python train.py --n_layer=8 --d_model=768 --n_head=6 --n_kv_head=6 --head_dim=128 --d_mlp=1536 --vocab_size=8192 --activation="swiglu" --norm="rmsnorm" --norm_place="out" --norm_eps=1e-05 --positions="rope" --rope_base=10000.0 --rope_fraction=1.0 --qk_norm=true --attn_scale=0.0884 --bias="none" --tie_embeddings=false --parallel_block=false --init="uniform" --init_std_qkv=0.0303 --init_std_o=0.00759 --init_std_up=0.0303 --init_std_down=0.00537 --optimizer="adam_variant" --lr=0.000684 --beta1=0.9 --beta2=0.99 --weight_decay=0.11 --lr_head=0.00462 --warmup_steps=376 --schedule="wsd" --decay_fraction=0.81 --decay_shape="linear" --final_lr_fraction=0.0 --batch_tokens=65536 --seq_len=512 --doc_mask=true --train_tokens=620000000 --steps=9461 --dataset="wikipedia_en"
Each number is 500 + 25 x the weight over its row's rms, rounded and kept within 0 to 999. Layers, rows and columns count from 0. Numbers have three digits each. The size before them is the row's rms in percent of the matrix's.

# v: layer 5 attention value, 768x768, rms 0.0438, rows 624-639, columns 192-287
# o: layer 5 attention output (transposed), 768x768, rms 0.0372, rows 624-639, columns 192-287
# q: layer 5 attention query, 768x768, rms 0.0482, rows 640-692, columns 192-287
# k: layer 5 attention key, 768x768, rms 0.046, rows 640-692, columns 192-287
v624 099:515515511544458477461516463496477532503489488495465530453502509488500539477506527508487508552503490487515519464532508481527470537487496485501535486518513499480496518522507473481521504528515484498511498507511503463502537500529531519504529510491499488532538515470511530493512552482479482482
o624 098:506478481525525500491479534460491504510508471461472478486472483485534529486525512483475486510499482486467460480472502522518529513490485542504497486459480514502508488445541499497499459521505493519495475502478562485488515502494512479497521498493481500517489514490499515513466467470501525470
v625 096:507501500488490476487522492489474480508501573469490464449452524541482489467480500492505470527491465504483529527523558487486498551498535514471495516481481480518515517502492491475530544461477473510475580528504512518494538501524503524514494524504499490529461510477522493491537531552527487482
o625 095:465484450515508501525524513541512456509536548501468514509465501547507473486479434485524488486512513487491457480504532526514467476486544511532500518497484503499514485496484469506494498507501471511476514523517495520543541492531481477511469517518507496494542508503522489478481542499512492488
v626 102:509537510552483476499486506496527525512456526546513491496473512513502493509514518470484446519509490499456523495490503507487462487464520485492495478428495562526474513549523523477520479449457510516497492449499479492465457486506493527523460524475508538484473526444503523497477494451510524511
o626 099:434559511538467496489502519480515476464443501468502512527539477529495477521446458492492517511513489482512489521499495506484497460504544551510527504484511547485490510525509471466498513521497464509527460505491514515515526482501546509507564547507467516515473519471524496461493519477513533458
v627 098:527498529496492523483485494539497494537488494527500481527480480504499519478486485484493516515462495510507491514498486505491511483547540514517499540512491441472485480514516526455506509498485466498515487492514476454487513479496433530487528483549495505497519448530502543497489523515498511467
o627 097:496481505472526489483505520497483510512489479482528478473486513502507495539487490519480512536500490527503491483513517534520473537488516454475525516484535512496479512528494496501473502486494474532510512464500475525517529485525506490522545557466513538542537511512507484508527522499532494469
v628 101:511511506534433509483520532542463522534521467479525513504493481460496532475514476521494499542493505467478509482506510494456540453516487488470522501488484508445534498493485526509508494484511489511534502498497451482517475470494498547545495496534496519518477495492476511520489537454462476524
o628 102:508497510499476530451488509448533539488479469418496494501518518529500512543488470552467464522478461509471499528511489512537490501497501466507506516529521524533503532485542513488495490466503480496467513484529527473518515501520491517496564530467477479515482519454533532508522501469508512469
v629 099:522516502497468489506529534473498509517486549503538496547474511518500538503495544491475500492496515481477520486475499477508486477479495500509512515485457493547500516504503514492502490462508514503491524556492534521508523504538486472458460478515464514527520510515502559475506482479544454458
o629 101:477531502506484505523514491544525491490487504496459507504469488466534487518536546497493504524499485483495511526488479518544471480487519497459508523501493512517474568514535515518507520497468492525464457491484535527525516537543507495489509460482491511533522479540522458554517507475479520475
v630 102:506543498484443508469480535463497506470500466476498460506465456533512503470536480508491497483515482499492481485465494515488467510480460477493494510552498485480510496489542483541472490460521517489497534489433473500489456459482520510473472534479484498492550515545512488488529528491467489518
o630 104:488481493488501462473497514569479509488511508465516487482510489448467513467518491515529465513514537528468534535514501489514527470526485457446502520492524481533513519537526535513507479492505470528525474546459501527473506505489506525482548503474464465468551496516509528534527459508519490516
v631 098:518516521533519497562489500494511525489504475534506487501509510480532496500465525532484462533510503532518544509519550474470482492451521471544528489495520561464494499527531497525519488473517501500530481486470525538526534508483525495509497538499524498502506524510497483489493542448470477480
o631 103:509529496528508478473513503506499524471472516505461485504488507515502495500511487514526467489463511509504510536504524486543519504491494474480495470460500478481538486489501489479485530459460474524506503541481516541476461503463523525505552486508442463497490439469480498503468476493467505450
v632 096:538461511523491495551515548477461507522461517475485494461506531454524477463441464473517491512487499491438513490516463502512512501491536513503492498471463487498468524488537499510476536513483512515510487481490531468462487479527532489524482489457488478523516492480502538464453504518471508487
o632 101:438543511478499494504537495476465490505461504530462496468487498540514510485508466518472506509494492497536483463484487464494484490475471523513524501495517507514491515513503484485505533534463512488488467466517467517507493482497487474510529520504498511524529500466519526473498517485514554479
v633 101:454482469479452499485479500495478481492501486479498511487521513458481502471529503518511495471502476483497502490466499513492506518485475498485530510475497495523464490505483516520469506455524500509537531521505471442456486518546530502470494517517499536527522491477530514467522526499506461510
o633 100:486473517531522512544521531512523518479514433463465510489472503489498541505516472493510468478496512491544518496489544520524498481472473502535481506504541476485531525534510492516489518513494475493496511493493524518489500466503470512511464532509496533508506526491529525443518542475518531504
v634 089:497516511513488532493484535504483479492490521499509473483542520477495505518467539544497567453516536455521515511499521500485504504473479547453499493468478500535486499523498482511550516478491483501496462470497513491542502478458505497540504550462483503502473531508473485528519469457537479548
o634 088:501488494482441469505508512509456529488513492497500535480501482521448465496517552494540500463497513498476517504514490523493515491495502488523494514515512500506495525499506471519488491529530507474497506466495504485476494501480530536531516488522525480491456537543485521540474569505525520527
v635 097:520478476487513492530539494478523489488455543512503501473491473506496455483489441488492480468470517530469553482492502529520508474494531512526477503473537454494462509527472473505514493503458549499500518495511514473464484456472523546462511481515477460526510459552528484503491492521479508494
o635 100:466532551526520506468499474509510486490483535548502523515534453469515495488467457502480504522470493466490471504493490480457438503492498460470492512480512502507478485534454490552473537510468475504477491493533517516496506474488515499503524507471486473485526443483509486486518500481464468490
v636 096:505515505504460497543490479539535492495514503503510538522476496563477478473463453519495510521475510525482502516508455508475486533514479518481505453509491479495512464497494527515487555498506489491519493498492515528499480489527493460476490512502528513520495487566508501488519540485513475500
o636 092:505547539512501493437474491523507472490464493521486508515552520504523499498488546544468512506457458488505475481506473514529514530482528482479499489494504459496438502495502536522488521470518480513482508536488488520474519513517532495477539475485537494496546472563512459533465517544504495516
v637 095:513506534515457537475490486496476514513485510508467481491472512537493548539513435460506473500525491462485492504472523501451510479490491504562492477525482477483470491508472495532487508481489531499509498493523516502503529518502514511484508512542478517516487478477512527471505545549476496491
o637 096:526491494547557491493502524494509522508525485516517495477501502446503524546533473481495500543524503495488516517450507500529475469514475502446491502472546525508498507479501498497522498454519522514538502511520499499496515516491505513508480544445497511528510468494536498485530491500449492499
v638 096:463525441517473521528485467456495503511479522492516500522512481482531504488511486466501505504490512518519525503469543470534483498465553546479494499514480495538489494528502503512504493502525518452476480497469543520485494501523499497554479487480501502484524491496521495498491478554511453526
o638 100:529519513514470508509506498475503493500479484566496489470486490522475514496523482458491516435480479460494486485505499465474493529501507487545474491492479496522540462471502513528488501512462515468493488508485495483497441489474478488509521450516537519512526517502480510492491526517505466528
v639 102:520492505536510537503489528487557505468485512527470491500491552526485519529450502533541481532491487499489476458447543474506538504530526488517519519435514518501509522474478551473490439498552497517509491576503500467504523519501480460511472509488488487481455539481475533514475495478542486474
o639 106:499462499511511506508491532535535547486534460511487494502432479541481494498477514528524525498547510509516477524518549524524513480466482510480490512501502456505444533523507494498502496473503528521550501481551535518488487511527465496487492487506526553527465486511472459505486514472508505486
q640 102:513457515541513527486460503501509539541511474471534502492501496492502487479511554504518501450521492521512500522515505502520553476492546507505546473460504487499508470505508552491488486492445473507487531487504472540514470459477507520472523520546543467500538542459472504485529493576493487509
k640 103:523522476551489493507520543511501500461485528521508485464476530512541475528477506474525512528551510476514526438481477462466506502484505520475511483498498512511528564496505472503516458513465524492483464464479502461475525532519501446507424475455496449460514476512518534514458491451525500486
q641 102:513516478441541511488512472502485501512501486493470514477511497476471506466489494516490477484466508509494482525517518497521517516504540497500494470473527507501534520476462473485502505524507498505535525504495476553480521510509472526497542495560466553516490517462471504491485497500502481504
k641 100:494509490465488479509534470524525510503540476463545498472499461502489498470479506478463533469505477510517460521467480568505508492477471489512470502489405502504493506513550516479522526491505496492469503550499490508544492497467494490494463457510531553517494487471511514481462525479525509479
q642 105:474505496450477476508491523514517456455489518499441507503531500508501474555497456486504502521442494508501517510451457467494494502483478489487491509456484522536499517563506516527471519472500539515463491513473511457495482526468507479527430501496446545468499486542500495483498481504512546472
k642 101:491498527473520466498516474485502471540524494490513553511504451478483505473479519493444476495512478510476474525504522589509448483576529482540482508527500507471489467481496480544480528508517459482519505525499509581486499489505493536519554522549519528523466523490517498518549529527497492513
q643 112:544519530508445487473519527488536463532508575559468492577464517491508483507480509492490466521532500484520482490506472526502490510507493468513481540516455479491502466511503473514510503477528573489500471490493510509517491497488541467471476519458472474491531506530494460509486487453507509481
k643 102:513514526505496528492550524506505502517496512499493546505510446539490501484519472524527504522543514508514526502518497457496469454531495509521516465464507509491489531482500523536464487546490457486472487535509458485450467520525543512485515533555509521507520482537522523519477514510452475477
q644 099:497475536514510518553487509481536530541549550499440503557497484477494484444492536488514471508507472469485487440517541493503463489549478508513518511522502521531516470553481511522543517501519545457531481510489488509505485496442488499467526546566462488513508555494481498463499500498522558462
k644 092:467512479465499480442532511447518490505490472507523507455471519482544534511506498518466526507550514497560511506505416499519488476474505503521512514494497528481504510482542496533490486491489464506544488518470513457482505485489519500482468495474481482471499460511511499501505461503481506486
q645 103:511516524494512506506516497520537534548522467494466525527479510577551499451486514471478516502518488552443470524490549521499558502530470485473500517496503522523513518466520476474513476522459485491526525461535510521506479457522480500456511523506493488548476525540489476466499482485506489486
k645 101:484470498492445500510529501475488502486506459509534428506531519483474495486553501506513496494516544459461507431539473488520503513446467475507490514546531476509515514551498540507487463487528508490513469508492478477491482504502515511488507496512454497469463504483487515502486486487488490491
q646 102:509487497469500550511470525475482502516499523512460485487527454516491523527523510455505478502495506514530494486520491460507500506509540504500513518506521504484502529521458540502489518482481518481487470489496491526510528509468517520526471497536514538476512492481477485512494513502492520523
k646 094:474534466467561468485516482502489490483477467499539561455523493491506514482466498517486552499479487506502484536507467518489487472525465478528477491502477514487489541461558507518484540501511427522508538540490513491466519515490524531551500516466508516495507492510513534520507516520468481517
q647 110:458549538509444515559488478532531473500497509483479480525477478494473509461527461476509520556501507524479476448518507511523492539520432492518494513518489528535539501534538515512522481508518532483517511492510495518531499523492510490465467491507466535520521483503494521507487493443500544451
k647 105:517473521479512534468487553503508533533492492493463500482508550528489474502528543519499488505516547532496479523508531541525483515551526422502506517509465448484512475453515515538513492481495457536520521544520479562481511495505486541499544538538475490494459554505512445529482509502473503478
q648 099:503470504503504510476467512493465508474557479518462515508494491503484515511485523501542511507456479498519488510486509526470479451483547502475517479514496466458502475492470477453466494446482485487468495527476504523517520493492485474526527503533524483499435515452484475534512499552499468556
k648 095:519531492504541510516534536513532479487474536512532458473484481480491508532482458502458509490533464501561527476490485478531471498504526517499493473537473516519509523513538466494516499501491527525471503492540490433491496512541546499488490551422544491494567433493511539488490473498537521502
q649 095:528465536513490515549439487477464535523512510519483520511523472491469519486479529468487537520520504512498492473540470510491518533532519488502511528497525487489514532509447562484512495517496549470517482509509517512528502487488484487461449460511472569508486480503462472529477495477480527505
k649 100:499491507486518473519489493458491439453480517516519513457490498485498479490487486515461502502458511521519489544466488504502473451520518461520482480504473494514534470481540489518499520471510500536506466535494462541461500477507491555529500525488479463495465490507537473464515499519538515490
q650 102:532521515541517485460478497526496474493473471489544475500492491525501533507529477484507474473569482494485512553427498515519474526485477501497530503476444504470463488466538479521479482508519459515508515505490506496474517484541473490525500503464563506510502508487489503510525518513501479528
k650 098:490481497518495492486512476545484549504511533475463500526526511496506524485479501452570515509482499531495500511545539485507528514541493551497487475529485487481475484488447483439494491485472517488486467476504476452557482489504512509526504477548513485486514524529478505530483490477502503479
q651 101:531491466475518503490476515444474493484476532546519526468535500496487483539496520495498500486459522475544491519473485479500469468462549536488518509516505472501515503508500507499439530481516504523501434484488495505508520543514477526541449477531494521485476507447494505493532506547515476519
k651 096:490540526505523497502525482485502467504485547469524549456504474503463515542474478503491491491526457508493505511454491519519476529512534485509480483497502538447481517451495466471511497458481476516452552496482524474503489479526551513521475481444514553538561467532512489506486488534490518532
q652 097:524472462449509500480456529481520484470506490552493507514553498485518481508490523509511496493408476486537496511470499497486481496469535503479503481492498512508499463476515505484457533468509506488471477482501499491532516551469490444549468495480487487491486545465490517538515470522538510506
k652 089:461544510507491456499520513490513450486513540504491499501472450502494472542482462496516491511531499470512564498478502463495483481449517509504490544478485526500519473496518470504504450497512505529486542517515526444492495518516538493469521508449508517477516446488518510500497528505494468504
q653 102:485475511503491524519449517528464532576524490523457529523526461486469509419489524489495514534489491513480491463537494483500508501506544493555459522524506479495527461514479505475534536476488500477513461516487497501498516479475476473462503476553494519513516510480441482492498480507491504528
k653 102:537510491499514494500515515468511444490457503518548441514511546521509476512493545490505478504475509520516519475502471498490506487505481450544500511498466531573462496484511528533486512498524504524513474505511496501459483507498501531516490486485521494427477493471542497482479447489465503445
q654 101:500499494557496495429521488522438451509507490465517468478504496484470525496510483474516477529508491471521480518482439513526480546455504509490479502500489510454478526449464459486482473481495481519492514539495503489486542489555524491551498513460513510526496437477535488537447552542482471531
k654 102:508533475498521479504502491543536535493468534494483505501539488516491500484526518481530465498510486520513514504470512507505496472544525523500513544515489481487478517524429441514506530484484515521512549440492523495516460534504555496501525509492479489538500489497497525497570498541498483496
q655 100:480475470468506507523474537485440503518502488514476493497540525500457517483505499511493501500505488556506487454476459492498467507533503497487507529516507461500470495534533512544473512477503503495502442500473484479492519518538495493503465508508524505473501513443500513536498546500498523521
k655 099:502532471553523458510548447468471474439489486512539530522502536534485474546492469483470521479485517462524524552448485534516459480462503481495498480549485493493485563467485489528485524521531484478546519508500487514475506528501503545528501520449478517482498457499540502494481510494455502501
q656 104:465523500492477508539519487512514559521479503479517471517472474524511470479514488475476534497531491481485525499534477510445521499504437516475475490516489488514509488523492560522545469546485502502559555512541475468420499501509451525494497514497500505516527449498514483485511504451465463473
k656 103:503510497484481512474467515456501500531524499486493492500515501474513520486501500500543510496497543543476469472510468481515548534530473507522514558503540463503524467493531505503477490531548477483489494508466481503518530474478491479484539497542523469514509539521464518513512445485481491475
q657 099:501465496517497480473570476547504497482486498471524481531517500492502462509534527543486473494504482500518463517485528500504470523532487448479518533528491479465452484507493454551506477482503499534502531501511483464463470507544530512486501560488513435491494513544536519535479523520489497502
k657 109:467560439510505482529488526528514539495488536505502511484483537503491527523461535497504482493512501464518490483470515495536440486479539513508474482535452518487500511526499462482532518480499511490508485512511493472487495510502524468536488523482534516449522490517495523482484461470520542457
q658 099:488544495513487478516533481545528478465489510486494495513460487515489510524439513508525530502459475449507528574463484488516499489454464513531499468511530535505517495485492517557484461506555513526498533496492511457491435502514548513512468454427482492444471519493531509512467507495514505489
k658 102:541496481521469496496513504523485512512514499501495500522481490553491475517529496480520491508556444489505561469497509494520518504520511498483540513468492497505480501476472482445503497504432502502483499477498525464508512481504521479495480504494522488511554515527488501505542504512501510530
q659 099:516493502464513494504504506440491514435550506537469539514470512470500486504506520513500515487467495453527504523481525498488454493497516507494495497517495531557512498502499476491502545536499512493516482485481520513483490525504513488512521461508494489495499546438488513515509523563500512514
k659 095:492537473469517490498538519459494457469507542532494496494485507537503475501484518522485508486519517496522552490466504464519521502482487521511488485512485530491520530490556483492501459512462480509461493515533499490468533475522503525494500515467487489512521500509515519458461512531517496521
q660 101:511531481491504495472480517477546512515504531488521516485475539535515529499489544543518489524449471512499506517492524493513467504526472492512475513512490505538496475551502479535490531506517475490515536530494467469504484558507530497481477487469459471467544475489478529515452509460515498446
k660 098:470488470489489500540491520522474481509481525505490449496498501506523452494520502459524527528507513492489520498485514463500532499510472484463508480528521512510465512476535510501448448497494525491528459517456499487481489539511459485505461538513538486461512458495531517522488459489493505490
q661 097:515483518497468542507481491441502512497523462463503537536543500490518505451526507527525491530513497521478509484477519509487475474497552458500488531528470458521483498500486494485521561503482507449504486472476491540530532514511435494441538516528543505525492542500473512517524477543512506491
k661 101:504503465509523523543498525491525489500475519492514470480479534486531502474487519547520488486452522507543468465484504465486523471538487506534519498504502502530527508532492510535496478522492504499488457499508437496522473495519501528516519502492473490495490505500475547459462469456561447465
q662 105:463489521487497493554495515493538532521551508518469511520430512523531493468499531490498501516488470545485459510520496505495503509521430486500500528578520511532504503553502486500532487491520551519541535537509504488478476491506489513501495507535496481508519502457464494464521498429517499459
k662 101:478465471458457529476492456489480498489482417525508521486521484513505532485524527484508538521481513501516505506490515527495517516507523475513492523460496487485514506496562511530486477535542486508515490526479452510509533512500440490474498502543543532491487508493508495502460501510501491493
q663 098:506509501513518493505546511508528456461519455486542491492521522490527471495508523503489469472479451523517499488502529480491502504502436480462505486524533493544470503477488524507524535502519535495544536495474507469515506493506489511473512516485483444438541494566519492564499476498481486433
k663 096:495491541496471494503485515554514495527459492535511523494524462496492521472522472520521515556479582488485499473529484467485515521488483527504465526522499533492526524554515502540511488512514533494475505486506477471552483501524527490493542485537529475481521501454495502482514468492508498495
q664 100:481515563486514491456540447475515467472506494485488505543493505519474541500462461498513497490508483490498517576455513514482429496479468486498473498528487506458454426470512469510521481480523508533480490565522506516455462490514497517526514502481532485519484516457512531514512544519493485560
k664 098:463527493465496457496523489548460479527491516561485474508509480531507506542484516495521496501507487510495550519487451475535514504522511539508487458503527515511510518451467502528509515486459498508523486446501523479528527506535494503531518477460535503506539490505522503456471483491520478481
q665 101:530445459505539509490496513473526532448526492505472520499569479476480470494506503490530459459522492452511472460502537493490472464530561491496516502488529510527495520520476535449495528461491481486529542531478494517491500507476499537464501514514506454521454509516494512512501514533515539487
k665 100:495510504475501468480511444526501504496463505507537484493492485483526547475481457487457484498487513463556454565479458508515469476471518492514510510486501521486517507483520458508530480489540516511520477501527521497531534495512489478505497508475520503491513496460518499479507504494514490464
q666 100:543478485469508521493419514454516536559536534519493503460495530528489512510479481506504513518473510494488518488506487500484494460532534529491511468488512508497502494512476530473520544495494501495440491475504513517552528468463492450557531484484509480530474507469497504502481477524511482515
k666 098:532543513520559530505481471480515530484522517450499505548525508489502455490515518492453514479471518499475474494520543528482474487517484456527501500488500501466494467497498496508492468512527480450498519495472542541502490499505465536467525536461489528532468504532505516500504491473506474490
q667 097:489516508504504487526499500462491498521487496494477454482454497469506509502507496502502520525519511486500493469508456504473529520501512548521505492497473513461494499503493500520519477488519518523476495505512486458479509489540471467502512456497486563518536492451495525507500531467473468491
k667 100:499511492497486548486458482494507513553536501496473555461497499513492513496451539512492514521488506504470476487486485518482483484541487506493541501526474447508472498444510562516542530527539502471523477499515494500530474498439510452499512516521474482512486536508508487522519471498491483525
q668 100:505500508528522470497501510486505457475477486511520459473443502488527509509499454530469529540496536479529544502490505509511509511504501502476567505494494537471521526502485464476531488547519520501507499480520565486490524433514528485516501465487536546507482458505528509501490503501513470509
k668 104:521510510475520512476493477494499473490534473507458532518447503501503519536507498522521483496496488435511509541515505520471479502479491538465511488504510538487492561512490471480519551453487503488487532445495569479501515544420527517504473500514441490481501511522500446520546538513503537539
q669 097:496487546466477506475516551494514506490514512522497502483461521559457495530516512506505510471501476505477514521489470484533486512473486469493518513499480513493473457488502475540475493513536508515485500525503497450519474508535519467535444456488466476492482526471504530502527493460471501444
k669 100:469502521509477519524516526502487462526497464493506469492500531500545503532508470498515521495514514477513524525500475488509502528510476488493483529501488502492522488516542529529478509535489522528536467468484469441461496490519514506463492535487543501472521486523539487493485452477508534455
q670 108:514527510497488503551497516537478515556511501493518485506538513503518485452525499507487502504499484492522481485502468488513538491482491493534507518499503490522545529550484497494534485572504504494513507456484520486510559519489479491490495487500488508519601502447506508500550493478498495466
k670 099:509492502526499510471469544483508524518517496478478548492543456509483496458507521509496489498472532505428460456489541510511495525491483497459493509508490488527504441481533531514508547521552489458528488532523460528535482456498455499466503496560516467496465520483477530544489481471494488511
q671 099:490491520553474495487525464515522463497459486459530488494500525491529522487464486492466512502493509536509554545507493512464535519488424504486485486494530471486526507475513504486526485569541535532562527483541530484473508523535499485549493519476503510491554495519509509527516474480496510511
k671 096:474533455522495499490477532505491505498527472519519497522549471491536495521506478536533514459492491495487522497519530435517483497480483493500516525523521462515492519519477531487474537481435518508486510460469504539488451522491459509473517527498526426462518494499484490520521476507507458524
q672 097:466520500531518455484529447526500467479503513525497516541501512489500495537485499456466526518469497489547483538455483475464505500501486520483491546485539481477471484485535470506475514452532485497512502530486537499513491493507500537488485518477550528516482489546541510489524521529515514546
k672 096:482486499499536450504560471547464499484474502519495466473484506490525511519504507486520485492543503510494531507455496499525532521498527487486517475526520521495479538480452452504517517501504504509528492456524499490497474452553483484493494455493505525519506461465548473493498546530496506470
q673 095:493496509437521478498448486530468542450528541522510500496476461523507500509512526485526467517486467498519501534505494495492482495489425531497505514522510514483465503470537529514471493469484525474523484486473497503531537505499536493510456534492488418482464528504519489540438511474520489507
k673 102:490517494491489491543541527436493445479466471513514506547455494492508494503507496502459505490471535516568502494534513481500523486498526496531493519506519479499545497541545496526481450489499514470483514537496496498474492494486474494486459538447515511485489461475505485499449504514509485492
q674 096:483550504502478475507548499503496486503486491509511470471481496489551501563493495500511507480481494499536498533489491489520519540499459516480521451492506525451508501495530485534499497549527522525490518489502543498481436504497556512487477452452507547459478493489535471498503522491539492511
k674 094:489476485464484450497505486541490503508484493506505472475481509521518507533508529459563517538483487445509520542502489434525476534524491459466483531464489517487468537499469474534516503479499525566546537482515492463540567465517509506491536523504507487569526489522540522502444505507489479485
q675 097:502521527496546519511494525517513501488519511511495520457503442509505482455468538529467486490516463507501453470524512489499501516510485517481502536483500539532467481522501512514489528500521528466500513471530456473515483500521481518477491482511460484483510497471473505521487491498508537470
k675 103:518521503500482505498571542507520489508510499499523467509532521503487498487505499485510507495461484514541521477486538480470496492490482483502478474536493472539493473549510512533515488554553521533511503522530479493509479483515464500489504486500473532443533490447534536514514465477505475474
q676 099:504496468519499498517513437534470492448542499470514525554505521490501467467516533522497472484495484543550485520512506515472527477520463479474484506471528506509510471463496486456488461530500506493569500525494530522489538482508498516486511492475507508472509461531484499492494495513515491470
k676 095:488570502539514503490529513494539471479503541520461487505478468497459471529499504544497513476506482537513511472517502477475466475479502536468502481502462523539509470500459481457476510506426533475452451434493512541519464477528521504520485514490521492487528524503468502482513529482513498476
q677 097:483472477490508462481511472499467476459491518528507514501527528503505507534483480491476503522466526433534541532478481485486473481473489476507528530463506495454488523474507489480495510472502462523497505506461502504518499539514516481562521491460517523531489495577520545490516503479475469547
k677 093:474487482479545486536480510475522503504504503495479489500470522489518510522518491493501483493529491495512485536522522503522488465504511478522469507528508502488494505460515459461476511436485486506480520501517523493476501512480519537496467498460514514488462488505512489492531515503519495521
q678 101:498495458479520500515580512512494501452495505523475497490530546482492485535448526549507517516504496490532507475478525486519493520492510496507493526480533478517487550480478492455508511477475532541497542536546558523503492515470527543512508522451523497528432508511544513527510512537525543549
k678 106:522511501451526479473478495483529484478480564513512493469497487503487490511503474487456529483512499477500480546531476552502494492489499508514509437519523461481488476496509496525514476472513479477485470485496543502504529493539495481515501496477484477535465522520517470469512491512511482518
q679 104:493488478523528517455526465501515464460475543465505468498519545525508550507515499479487516502492484456495513495459506483499553507516527494516459522451492513502537485493493523487458469524500519513494483518503517481511493510503495500513501502520454515500480500555482458510473522526470506486
k679 105:509511499443512500482491519487484527523534520524558489502535534477467476547484463535526521516488452471483476479508479506456498480531543502518488464513496490517444488451513554464549475496514453486482512526515499499483477493461494532502496509516499505502501515478515517530493478495487510499
q680 102:470512457507481503490471518441502486488527504520490505500510519498517519486461436512479537519515545509494517470489515501484461474504514459482491484469485512523476498493486441466482509468518495491498491505528485475483517512515506486486519505542510457535496510482483503472458464522487494456
k680 108:502461490516507488520474500498549515463526491495500496501519501470502506498523499491508502488464501492529447529482480496469502525507511527489515479478525480491475527520472479477554517483503463539480516480487501474509485498469512481505516497439473497544491545480491487488559545517522499507
q681 098:513502465550499501488512466472525465495494486486478496546540506485455505523527487457490478507536499469505491511471489514511494453475499497479488501477523464486516521512483434454440485460470465479535462521514471462486494474513534535541510494537512485521488493533475477523491545489456537488
k681 099:474496503499482471486518526531442487525470512531490496500493478470486512534480501511518485495523474472512501497477452547515491516506520481503492502493456512487474506493471488513508519532538499474534520487493492482494467478507513524488510475533520551515509483464483477509503545522457501530
q682 100:498481509460498510490485519489536461464503499487509507522525488509474513500464516479498515516465473483533497484502520497460470485483514524460499483496502499523495501487464482491462567480496453519488493538544512534485521458521526540493492530497498504519420514559518498513515511507516523517
k682 096:537498540537479510511501517462483530516514494518500516537476485516496508504512485480508500484466468503511473516502471530497506509511454551499537488506551497476552485515532497493539472501545480481491497531493529501517543520520521499484473442507520525497498490527472476476517499464494465495
q683 098:527506465478456529528497510536475556547534469479492509525462491524484513479519553542528496496524523534491496454556487483500477474561490490510516483491494510555491472549479508510508466518487508494487516490520469507499511459475476502474490543521510449499470516456474503522458524489504518420
k683 093:532528502547493523522462543464529519505523532495488487494538491490483486496514517525452507477490497516493481439536465515502513497480513462488488520503530483555514442508528539495488498549528474504499478530523481529498488457471499455474519497518473480466444501509470492528495481468543499543
q684 103:547488513477520520501517473478503471527492515507523518469488524468508511528527491500500483471480479529518540498498481513558560514509512529531496462471504504469506517463441553509529479534536492502465494502462519490494570470500476508538527495482548511509535469434513540469495478500517473502
k684 099:499499510478503534497484495522503534513468503519502473466564493529506516514520494515482494467477546517523516484492502484452503471496487505509466510532511516495471520448485515479528530456431531539504500515456501493527538525479541519516532500496494524479484505484516492477499492468506501477
q685 095:495517467535488470476539477467525490441529504506465498479449502486554487497474483479488526509498505521549489515532523525515504492442491514497531504519501488471512504470562451477502501493527509563539507480494537487467466471513520540455451466460506503471529502513530494497487520519473491536
k685 094:495492499471523471536532501505453500530492485504469463521433540510522535508511524475532499524473491488525519505496480455518535494498529511489456542518520481469509545522490446518503480492540518540492488416489515503514517525488507533504501479473501500482494472516546547488469504487521500463
q686 099:462481527519521524501473476490528530463523479512498540496474502546475456477501573499503494508452457520442456501509529500505486484509474498503484485493492517516472480510511471536480541484475500464559486493483498504502474503486494499495497495519449455466459521495463463498448499488500511488
k686 099:470528529515504517521496506516491498505500520506453535477524532488479497461435482516459491505452481530542508507495540525516500461498485526510481509508447497476534492506498510500505515555493480510446456523493485502489495493502507497534481450489530471516472483488468484501532501494496519467
q687 094:509511478463514534463466466467510517537539488477502574537528535519476512493522521510503489488486482457475482475468521496462493473520570474524475494508485507498518485474513498442475501443451515489502487495485492546528520513486491513507503498534493526542451544472502571434477484537518511464
k687 097:498489529503531574473485460489516502508484512526483520512534491493495463473520528516497516489491507530476480494495519546491482486505493522497519443472489482509506445481524473435529491469462472482466487518455517544502489521475511476465484492493502526562450518528499499485532464511528476497
q688 101:596522527521467520483537528495510520505519455483532475537457511551544478495511480481521497479521498484522497457545504497527513495502478515507533458510503528462492525501518557478468432464492526507502498480519457448488487499506530467484505507496470482545554514486484491499480530493508510506
k688 103:508507496505477525455458486516485539515548457514454513513563497519478500483488550489498492518439476470466488440486475471485506524489514509505483518488475516488494491540516478520473534542509507496502499484469493530525520459512490459449487512566512495486470483518488522495449513456476494502
q689 096:499465488526502499516531512515525473537525494504506444520500482497480457486529513504475495498481548546565478527468503486530508500545459434487520510502555525494500540482542513512548501550484547508552485543521474480496464481528460518466500522517479511454531476489503521513541495534515536454
k689 098:495528483518508496486537506521464510466478495493540487524453538507495501504483515488524520506527493512536541484527547504537533508487491487503482487498512510511497524497521496529444456505492525508496505505526502528496460502549480497494475464514542465435533453491504528478474497523460516531
q690 100:522518509532493485525501494530478537515525500483489503500497536484494513473494540535493499509499469532446523496503523515535477532527481485559495505552500546473487527507489541516508506545489516473489508491489507522507528491523515493513495482485531545465503502495490533519508499494501511495
k690 105:514466478528514546526484492495512520518484534533501505481518516539489481469512537493523525537503494516524477527489508493508523496490471480495535503500487442435503513472511481486518487487429521514472463490538511513539506471518525518471448504466468522527485467541517454468529489507520484523
q691 100:485554506529516509501546488562496506460521490489478473501468500470512514525497498529506486508517494562544504515514494497552504508482484505484499459475481484497480471503489499464514467507543467489473536572520524507467469512543485522535480509502533479476515481496524488496505490443481512487
k691 095:500489469507490494514518465499508501474501514555481464487458531497535480508493509514529528531514496486513523507497465508505508547505498471501500500515492461503516520518463471495528474453506484541535481494533481451507506501545505503519467470473488529495484500575483494517491511518552563511
q692 091:505521508503512496513489538523513532503508536505470512474506484544506468503514504543500510508503501557469476486526493486490507485467458484510470528519493489476504501483529478532472513506502483519535474487518492507508478463520488513477476473511487508502526533546465508524486493485514494517
k692 103:536520525508501508498483494481483492472486472461490543519524507527463486459508525502473511487452486520474512473548501478458531485507464515518533506495513514531586446500529500546492500550565462475491478537498502546464533517524492525496451508475518477448459535544477520515468479437549476513